{
  "num_hidden_layers": 10,
  "intermediate_size": 768,
  "vocab_size": 5236,
  "norm_eps": 1e-05,
  "bias": "all",
  "tie_word_embeddings": false,
  "parallel_block": true,
  "init": "uniform",
  "init_std_qkv": 0.0291,
  "learning_rate": 0.00295,
  "beta1": 0.95,
  "lr_head": 0.00407,
  "decay_shape": "linear",
  "max_seq_len": 1024,
  "z_loss": 0.0001
}
Each number is 50 + 15 x the weight over its row's rms, rounded and kept within 0 to 99. Layers, rows and columns count from 0. The size before them is the row's rms in percent of the matrix's.

# up: layer 5 MLP up, 768x192, rms 0.172, rows 33-49, columns 0-95
# down: layer 5 MLP down (transposed), 768x192, rms 0.174, rows 33-48, columns 0-95
up33 097:58 71 34 47 25 50 56 54 81 57 55 72 37 78 40 52 58 42 37 48 75 13 58 66 47 31 47 93 43 52 40 69 64 45 33 49 58 52 73 55 56 31 55 31 41 46 49 28 57 46 61 41 46 38 35 42 62 45 22 34 82 16 46 55 50 26 71 41 36 44 37 62 66 93 39 24 40 71 49 51 67 33 55 55 69 55 53 29 38 77 40 42 35 28 40 66
down33 091:32 51 40 38 75 60 43 39 44 55 53 45 45 33 59 36 64 29 48 48 66 45 33 52 16 58 58 24 70 42 55 61 87 67 40 61 94 34 45 34 39 33 45 52 50 63 51 41 38 58 23 44 57 40 43 40 48 33 75 54 38 58 36 48 72 72 49 52 71 32 67 38 61 26 62 47 32 39 65 69 32 53 22 22 36 44 51 77 18 44 34 39 58 84 36 60
up34 094:41 68 39 83 47 14 42 61 60 52 36 60 54 63 37 84 55 65 56 26 38 26 66 30 47 60 73 61 76 58 52 62 59 36 85 55 35 41 50 45 57 47 68 49 55 52 58 49 50 43 50 29 54 37 67 46 64 35 46 40 40 40 64 60 54 41 44 37 79 43 70 84 59 50 22 78 61 60 41 33 38 42 42 65 71 55 42 66 25 58 16 56 50 61 62 55
down34 090:78 65 33 38 42 49 64 47 60 43 38 34 54 24 33 60 38 33 52 65 50 37 26 56 47 41 46 51 71 36 53 49 17 38 62 52 37 26 42 72 23 43 61 36 61 57 46 63 46 50 49 29 63 43 38 89 45 28 43 59 89 54 80 38 60 68 35 57 49 40 67 64 52 33 95 47 40 55 31 41 42 56 11 44 44 26 40 75 52 70 73 63 48 48 62 54
up35 087:65 32 28 60 47 71 45 68 38 25 32 64 68 53 42 57 56 59 41 69 57 33 45 44 39 61 29 40 82 22 40 57 47 52 59 70 74 33 73 41 38 16 24 63 54 32 40 50 69 38 60 38 71 49 46 52 67 55 69 27 47 67 73 64 58 67 56 45 21 46 39 71 50 39 51 68 27 47 44 50 54 65 67 49 51 51 58 60 43 47 68 59 45 18 75 15
down35 088:33 44 56 35 54 53 72 28 70 72 68 45 68 56 35 81 66 68 67 52 47 31 42 62 62 64 65 38 51 47 67 56 45 44 72 88 51 46 82 16 45 59 33 76 39 46 66 48 32 26 55 51 61 75 74 50 42 53 59 59 61 23 41 35 85 58 56 49 34 31 68 14 40 66 25 50 34 43 56 56 54 53 53 53 35 43 56 56 57 46 39 49 52 22 70 64
up36 097:70 70 37 57 25 91 61 38 47 40 52 50 40 55 55 67 54 56 50 44 70 64 50 53 32 18 22 75 47 50 45 54 38 54 41 58 31 68 56 67 57 46 63 63 55 58 34 61 61 61 30 45 44 40 42 68 49 47 57 66 36 68 68 38 66 49 42 54 40 38 75 48 44 30 55 49 78 39 78 67 61 36 40 43 38 39 21 69 74 38 50 24 43 38 31 36
down36 097:64 38 43 53 31 47 58 44 71 17 60 50 53 53 67 50 40 44 16 36 70 40 58 75 40 27 66 38 73 61 40 42 45 62 70 54 62 54 66 45 53 21 55 50 37 40 44 66 69 53 61 55 52 47 36 73 70 27 44 69 32 56 86 19 45 63 51 41 62 26 56 48 54 40 55 59 37 51 56 63 31 50 42 57 24 43 21 36 57 53 42 31 50 77 52 66
up37 077:67 44 35 70 51 41 56 65 43 72 45 46 40 49 58 58 55 53 20 41 63 38 56 45 33 22 39 34 57 31 39 36 42 46 34 73 53 51 27 57 63 46 34 70 45 64 68 54 77 48 62 69 56 84 86 51 36 60 63 52 49 55 51 49 17 74 45 24 40 49 51 60 58 35 30 60 58 24 44 47 41 59 63 58 49 37 47 53 47 34 64 55 40 25 76 36
down37 069:38 56 60 56 48 33 58 25 68 37 72 43 85 53 41 55 36 52 69 50 44 58 29 57 36 75 46 60 40 52 87 69 50 80 52 34 68 56 57 46 35 49 56 23 64 50 49 69 53 56 37 50 47 41 20 63 53 65 36 24 68 49 43 24 66 36 62 58 43 33 47 35 38 90 37 30 44 86 43 61 88 47 38 16 61 75 58 43 73 54 50 61 42 53 61 39
up38 103:48 27 26 54 48 33 48 29 40 66 62 57 42 34 55 22 53 48 69 72 60 25 49 69 50 41 40 51 43 37 30 64 76 47 40 49 48 71 28 31 51 79 21 55 13 54 30 30 72 51 48 42 44 69 56 70 55 20 52 77 23 30 42 44 74 59 39 69 56 53 67 71 45 45 46 50 47 38 37 24 54 27 66 32 55 55 55 38 49 44 37 49 52 38 60 40
down38 113:44 49 49 65 20 59 34 26 63 66 42 66 62 67 63 42 49 38 42 39 48 47 56 59 59 17 44 77 68 46 45 39 47 60 61 47 45 51 27 58 46 66 34 50 67 58 59 57 72 35 45 45 53 59 48 72 26 41 36 62 60 50 40 57 56 31 65 49 50 45 45 31 42 52 60 19 43 44 65 58 39 57 45 46 47 72 17 29 51 49 63 46 39 46 60 58
up39 105:45 17 43 26 45 78 40 25 26 47 55 73 33 62 61 41 42 45 61 66 65 55 55 38 50 50 44 62 44 60 54 31 83 37 63 62 38 64 59 58 52 54 46 38 30 47 42 40 42 73 34 38 75 49 52 54 59 63 85 51 42 30 55 49 40 43 70 31 53 62 36 53 41 39 46 99 37 46 26 55 59 75 43 50 62 49 79 39 42 51 45 64 42 71 23 49
down39 101:48 52 55 64 61 72 35 56 47 72 26 84 83 53 57 51 35 53 68 71 41 40 27 78 66 72 44 45 36 33 34 47 59 58 36 53 49 46 28 47 55 34 67 15 46 42 51 52 35 53 47 39 59 35 44 51 46 39 41 20 36 33 59 33 58 44 24 44 51 51 53 70 39 58 42 56 74 62 61 31 57 28 43 51 64 72 41 69 34 57 57 22 47 49 70 55
up40 096:32 38 25 19 28 51 39 43 64 65 27 36 49 38 52 56 64 49 31 51 56 54 41 57 44 72 65 61 28 40 47 53 48 45 54 33 33 53 63 39 46 22 49 43 43 49 65 75 14 45 66 43 18 56 54 67 53 62 68 43 42 67 37 44 46 48 38 44 67 79 43 44 32 46 70 64 80 25 64 60 42 31 47 59 59 63 40 54 53 72 55 66 38 24 61 39
down40 084:51 48 50 32 23 45 65 23 48 46 58 54 69 72 39 63 46 29 62 46 56 24 42 51 55 74 66 56 33 68 28 45 47 54 51 50 66 62 40 31 55 31 31 37 73 48 71 82 73 31 58 57 49 63 55 41 60 37 52 46 69 47 34 25 58 67 51 70 50 43 11 50 87 42 29 53 36 38 38 22 60 60 48 43 65 70 33 35 53 42 39 44 76 43 56 72
up41 088:42 67 06 47 56 27 44 78 55 63 41 40 70 49 65 47 43 53 75 57 49 22 39 42 49 58 75 41 53 49 66 14 76 38 53 32 72 47 68 63 48 45 79 26 48 57 25 43 57 42 50 68 64 49 33 58 80 18 44 55 39 63 60 55 38 54 55 47 49 49 52 39 44 49 62 64 37 26 51 58 25 60 32 52 67 33 39 27 49 63 52 67 44 34 27 29
down41 085:30 71 49 77 46 59 57 35 53 61 73 57 69 53 15 42 37 68 64 76 61 67 65 51 75 54 31 37 57 51 54 44 66 64 32 59 15 51 43 51 70 46 44 51 55 52 38 34 69 35 59 06 50 44 47 44 65 71 48 41 61 44 61 67 58 51 29 56 28 33 60 61 47 77 49 46 27 56 66 41 39 52 45 68 43 63 76 32 33 13 63 46 49 47 37 61
up42 094:39 37 49 73 55 56 42 41 57 55 16 58 06 29 56 34 24 47 63 35 44 40 40 50 55 37 42 57 34 32 71 84 36 68 42 65 64 67 43 44 40 23 68 48 30 46 46 27 54 82 62 57 40 56 73 76 46 63 63 48 13 70 59 33 48 44 47 50 66 50 55 57 30 69 47 31 51 39 42 52 58 55 37 54 55 71 56 58 35 63 32 60 36 56 30 63
down42 089:56 36 67 48 48 55 56 48 43 18 42 61 35 54 29 57 83 37 37 71 63 46 33 60 49 59 50 42 64 81 38 40 65 51 46 04 50 41 60 60 35 53 43 63 65 43 60 54 64 43 35 45 55 59 59 53 61 54 27 55 87 47 61 64 46 48 60 29 24 54 62 56 52 76 40 34 44 43 10 63 66 69 51 35 55 65 54 45 53 45 57 47 39 54 32 39
up43 101:29 47 41 73 45 73 33 72 50 73 42 64 51 80 41 59 28 58 47 78 45 67 47 46 33 71 50 44 37 37 63 32 54 57 35 77 22 56 55 77 44 34 63 25 37 48 33 46 70 49 65 52 71 34 61 37 64 53 83 77 37 55 45 26 74 44 65 58 44 24 50 40 37 43 51 50 61 38 49 35 43 62 44 62 52 42 65 38 46 41 38 51 69 55 64 47
down43 095:76 34 48 66 67 60 64 75 31 53 60 49 51 84 67 48 55 57 84 57 40 64 62 47 56 55 45 34 66 63 56 13 69 41 41 51 53 47 53 61 24 28 77 41 75 31 48 38 49 22 30 55 67 47 74 40 39 57 65 46 42 21 60 48 53 41 60 55 48 53 49 36 39 40 58 45 58 40 46 54 35 62 36 48 42 58 50 52 27 45 36 42 43 19 38 55
up44 101:40 46 53 59 53 74 43 58 19 19 60 59 35 33 53 30 30 34 41 39 33 45 65 36 70 57 68 58 53 15 48 39 57 47 43 46 44 62 46 41 57 73 32 64 41 26 42 38 57 68 63 16 52 27 58 43 56 33 44 31 55 35 40 55 68 56 87 63 57 43 59 73 41 66 42 39 31 58 29 52 59 75 29 36 63 81 73 40 78 70 59 60 56 53 44 66
down44 106:61 54 60 61 54 52 54 55 34 27 47 58 27 62 47 50 56 08 28 51 40 54 44 69 75 63 55 53 62 42 67 54 09 50 72 64 27 46 59 31 79 58 62 65 24 53 63 45 50 51 65 67 31 58 31 83 62 74 43 63 52 49 14 47 36 41 53 44 21 55 54 56 52 55 17 71 39 44 29 46 51 44 33 38 34 52 54 31 55 44 36 75 35 48 52 48
up45 102:50 52 53 60 45 48 62 57 56 29 33 30 46 52 60 23 60 44 62 56 70 46 33 29 42 45 55 53 43 53 48 45 58 43 04 43 48 41 52 38 64 54 05 35 60 54 88 69 48 35 56 54 71 30 41 59 43 59 65 48 37 34 13 35 62 63 41 53 59 48 43 53 41 75 23 59 37 53 70 68 49 49 42 53 25 42 43 44 28 62 61 45 60 19 61 59
down45 091:43 40 69 85 41 42 50 45 26 69 41 50 41 52 27 37 43 48 73 51 50 51 63 42 62 47 47 31 56 33 42 58 12 53 30 37 89 72 33 52 83 50 46 63 59 44 26 62 53 56 51 57 30 63 74 40 61 13 54 52 24 87 57 52 41 49 46 70 38 49 67 43 41 33 86 66 57 57 37 62 56 20 24 58 37 35 26 60 39 60 73 55 41 56 75 72
up46 100:60 47 59 32 61 64 50 64 31 39 63 36 52 53 83 59 58 31 50 32 74 60 50 49 75 52 29 46 45 42 53 53 58 51 41 49 62 62 61 55 54 60 34 66 58 54 73 68 51 45 38 47 36 59 71 56 26 54 45 76 67 19 45 47 50 38 61 58 43 49 12 67 40 26 39 57 64 58 57 61 82 48 60 43 61 45 53 46 47 40 45 30 23 63 55 52
down46 095:48 81 53 33 71 55 50 56 40 62 71 39 62 49 55 34 66 11 41 56 58 85 38 58 30 68 24 48 52 52 52 58 44 39 40 40 59 50 49 78 36 58 57 53 45 52 48 35 63 27 27 44 39 70 25 41 51 26 44 51 53 39 24 55 56 12 42 32 76 66 48 64 47 51 48 34 59 20 25 33 66 22 71 74 77 73 47 49 45 21 56 69 46 38 71 27
up47 089:46 60 49 55 58 60 51 54 28 41 64 29 55 62 25 37 61 46 38 58 35 58 29 64 51 49 16 43 40 61 55 44 58 55 36 54 40 35 55 67 44 45 22 47 50 30 57 70 69 74 57 54 54 19 43 24 25 68 57 49 45 71 61 52 49 59 76 63 13 07 49 83 63 44 54 75 47 51 54 46 65 19 21 51 23 48 57 31 43 64 39 32 50 32 52 47
down47 088:48 43 57 58 38 50 55 72 79 65 44 68 68 44 59 61 46 61 71 40 49 21 56 28 50 35 67 33 49 51 70 26 02 31 50 49 40 28 24 55 56 55 43 53 51 52 51 54 46 32 71 42 55 71 47 46 80 37 48 60 13 47 51 25 18 46 43 35 68 92 62 35 36 56 54 42 72 68 57 56 26 55 66 55 65 36 71 58 57 60 49 40 33 55 69 72
up48 095:56 50 73 70 47 39 41 37 65 33 48 61 47 24 31 53 14 31 66 48 29 74 43 70 80 51 45 33 45 62 74 43 48 54 71 60 54 39 58 39 48 41 56 33 38 21 30 35 44 73 70 45 44 57 54 32 37 73 59 49 47 63 48 35 54 53 45 37 52 66 60 26 61 55 33 28 49 47 72 46 36 77 24 40 34 13 56 40 36 53 64 32 67 42 44 55
down48 096:42 28 60 24 49 63 40 45 37 53 48 37 77 63 50 59 33 49 61 44 39 33 42 26 42 36 45 69 36 43 72 15 63 68 35 44 43 68 44 59 59 55 64 57 22 36 71 46 34 60 45 40 65 63 72 47 30 22 37 20 42 61 50 71 62 50 48 58 60 26 31 27 36 55 63 48 55 53 53 33 28 39 63 60 61 80 65 55 40 44 65 29 64 72 55 31
up49 092:89 53 70 76 39 68 31 48 65 42 52 69 72 51 59 58 36 42 26 51 61 26 63 34 62 47 56 63 36 57 52 52 60 64 46 56 12 37 65 41 31 58 56 67 54 70 60 39 73 66 44 50 42 58 48 42 51 42 64 37 40 54 59 67 44 54 65 65 61 58 61 43 31 24 24 37 37 24 46 44 37 32 61 60 53 60 51 38 71 15 52 36 24 30 37 23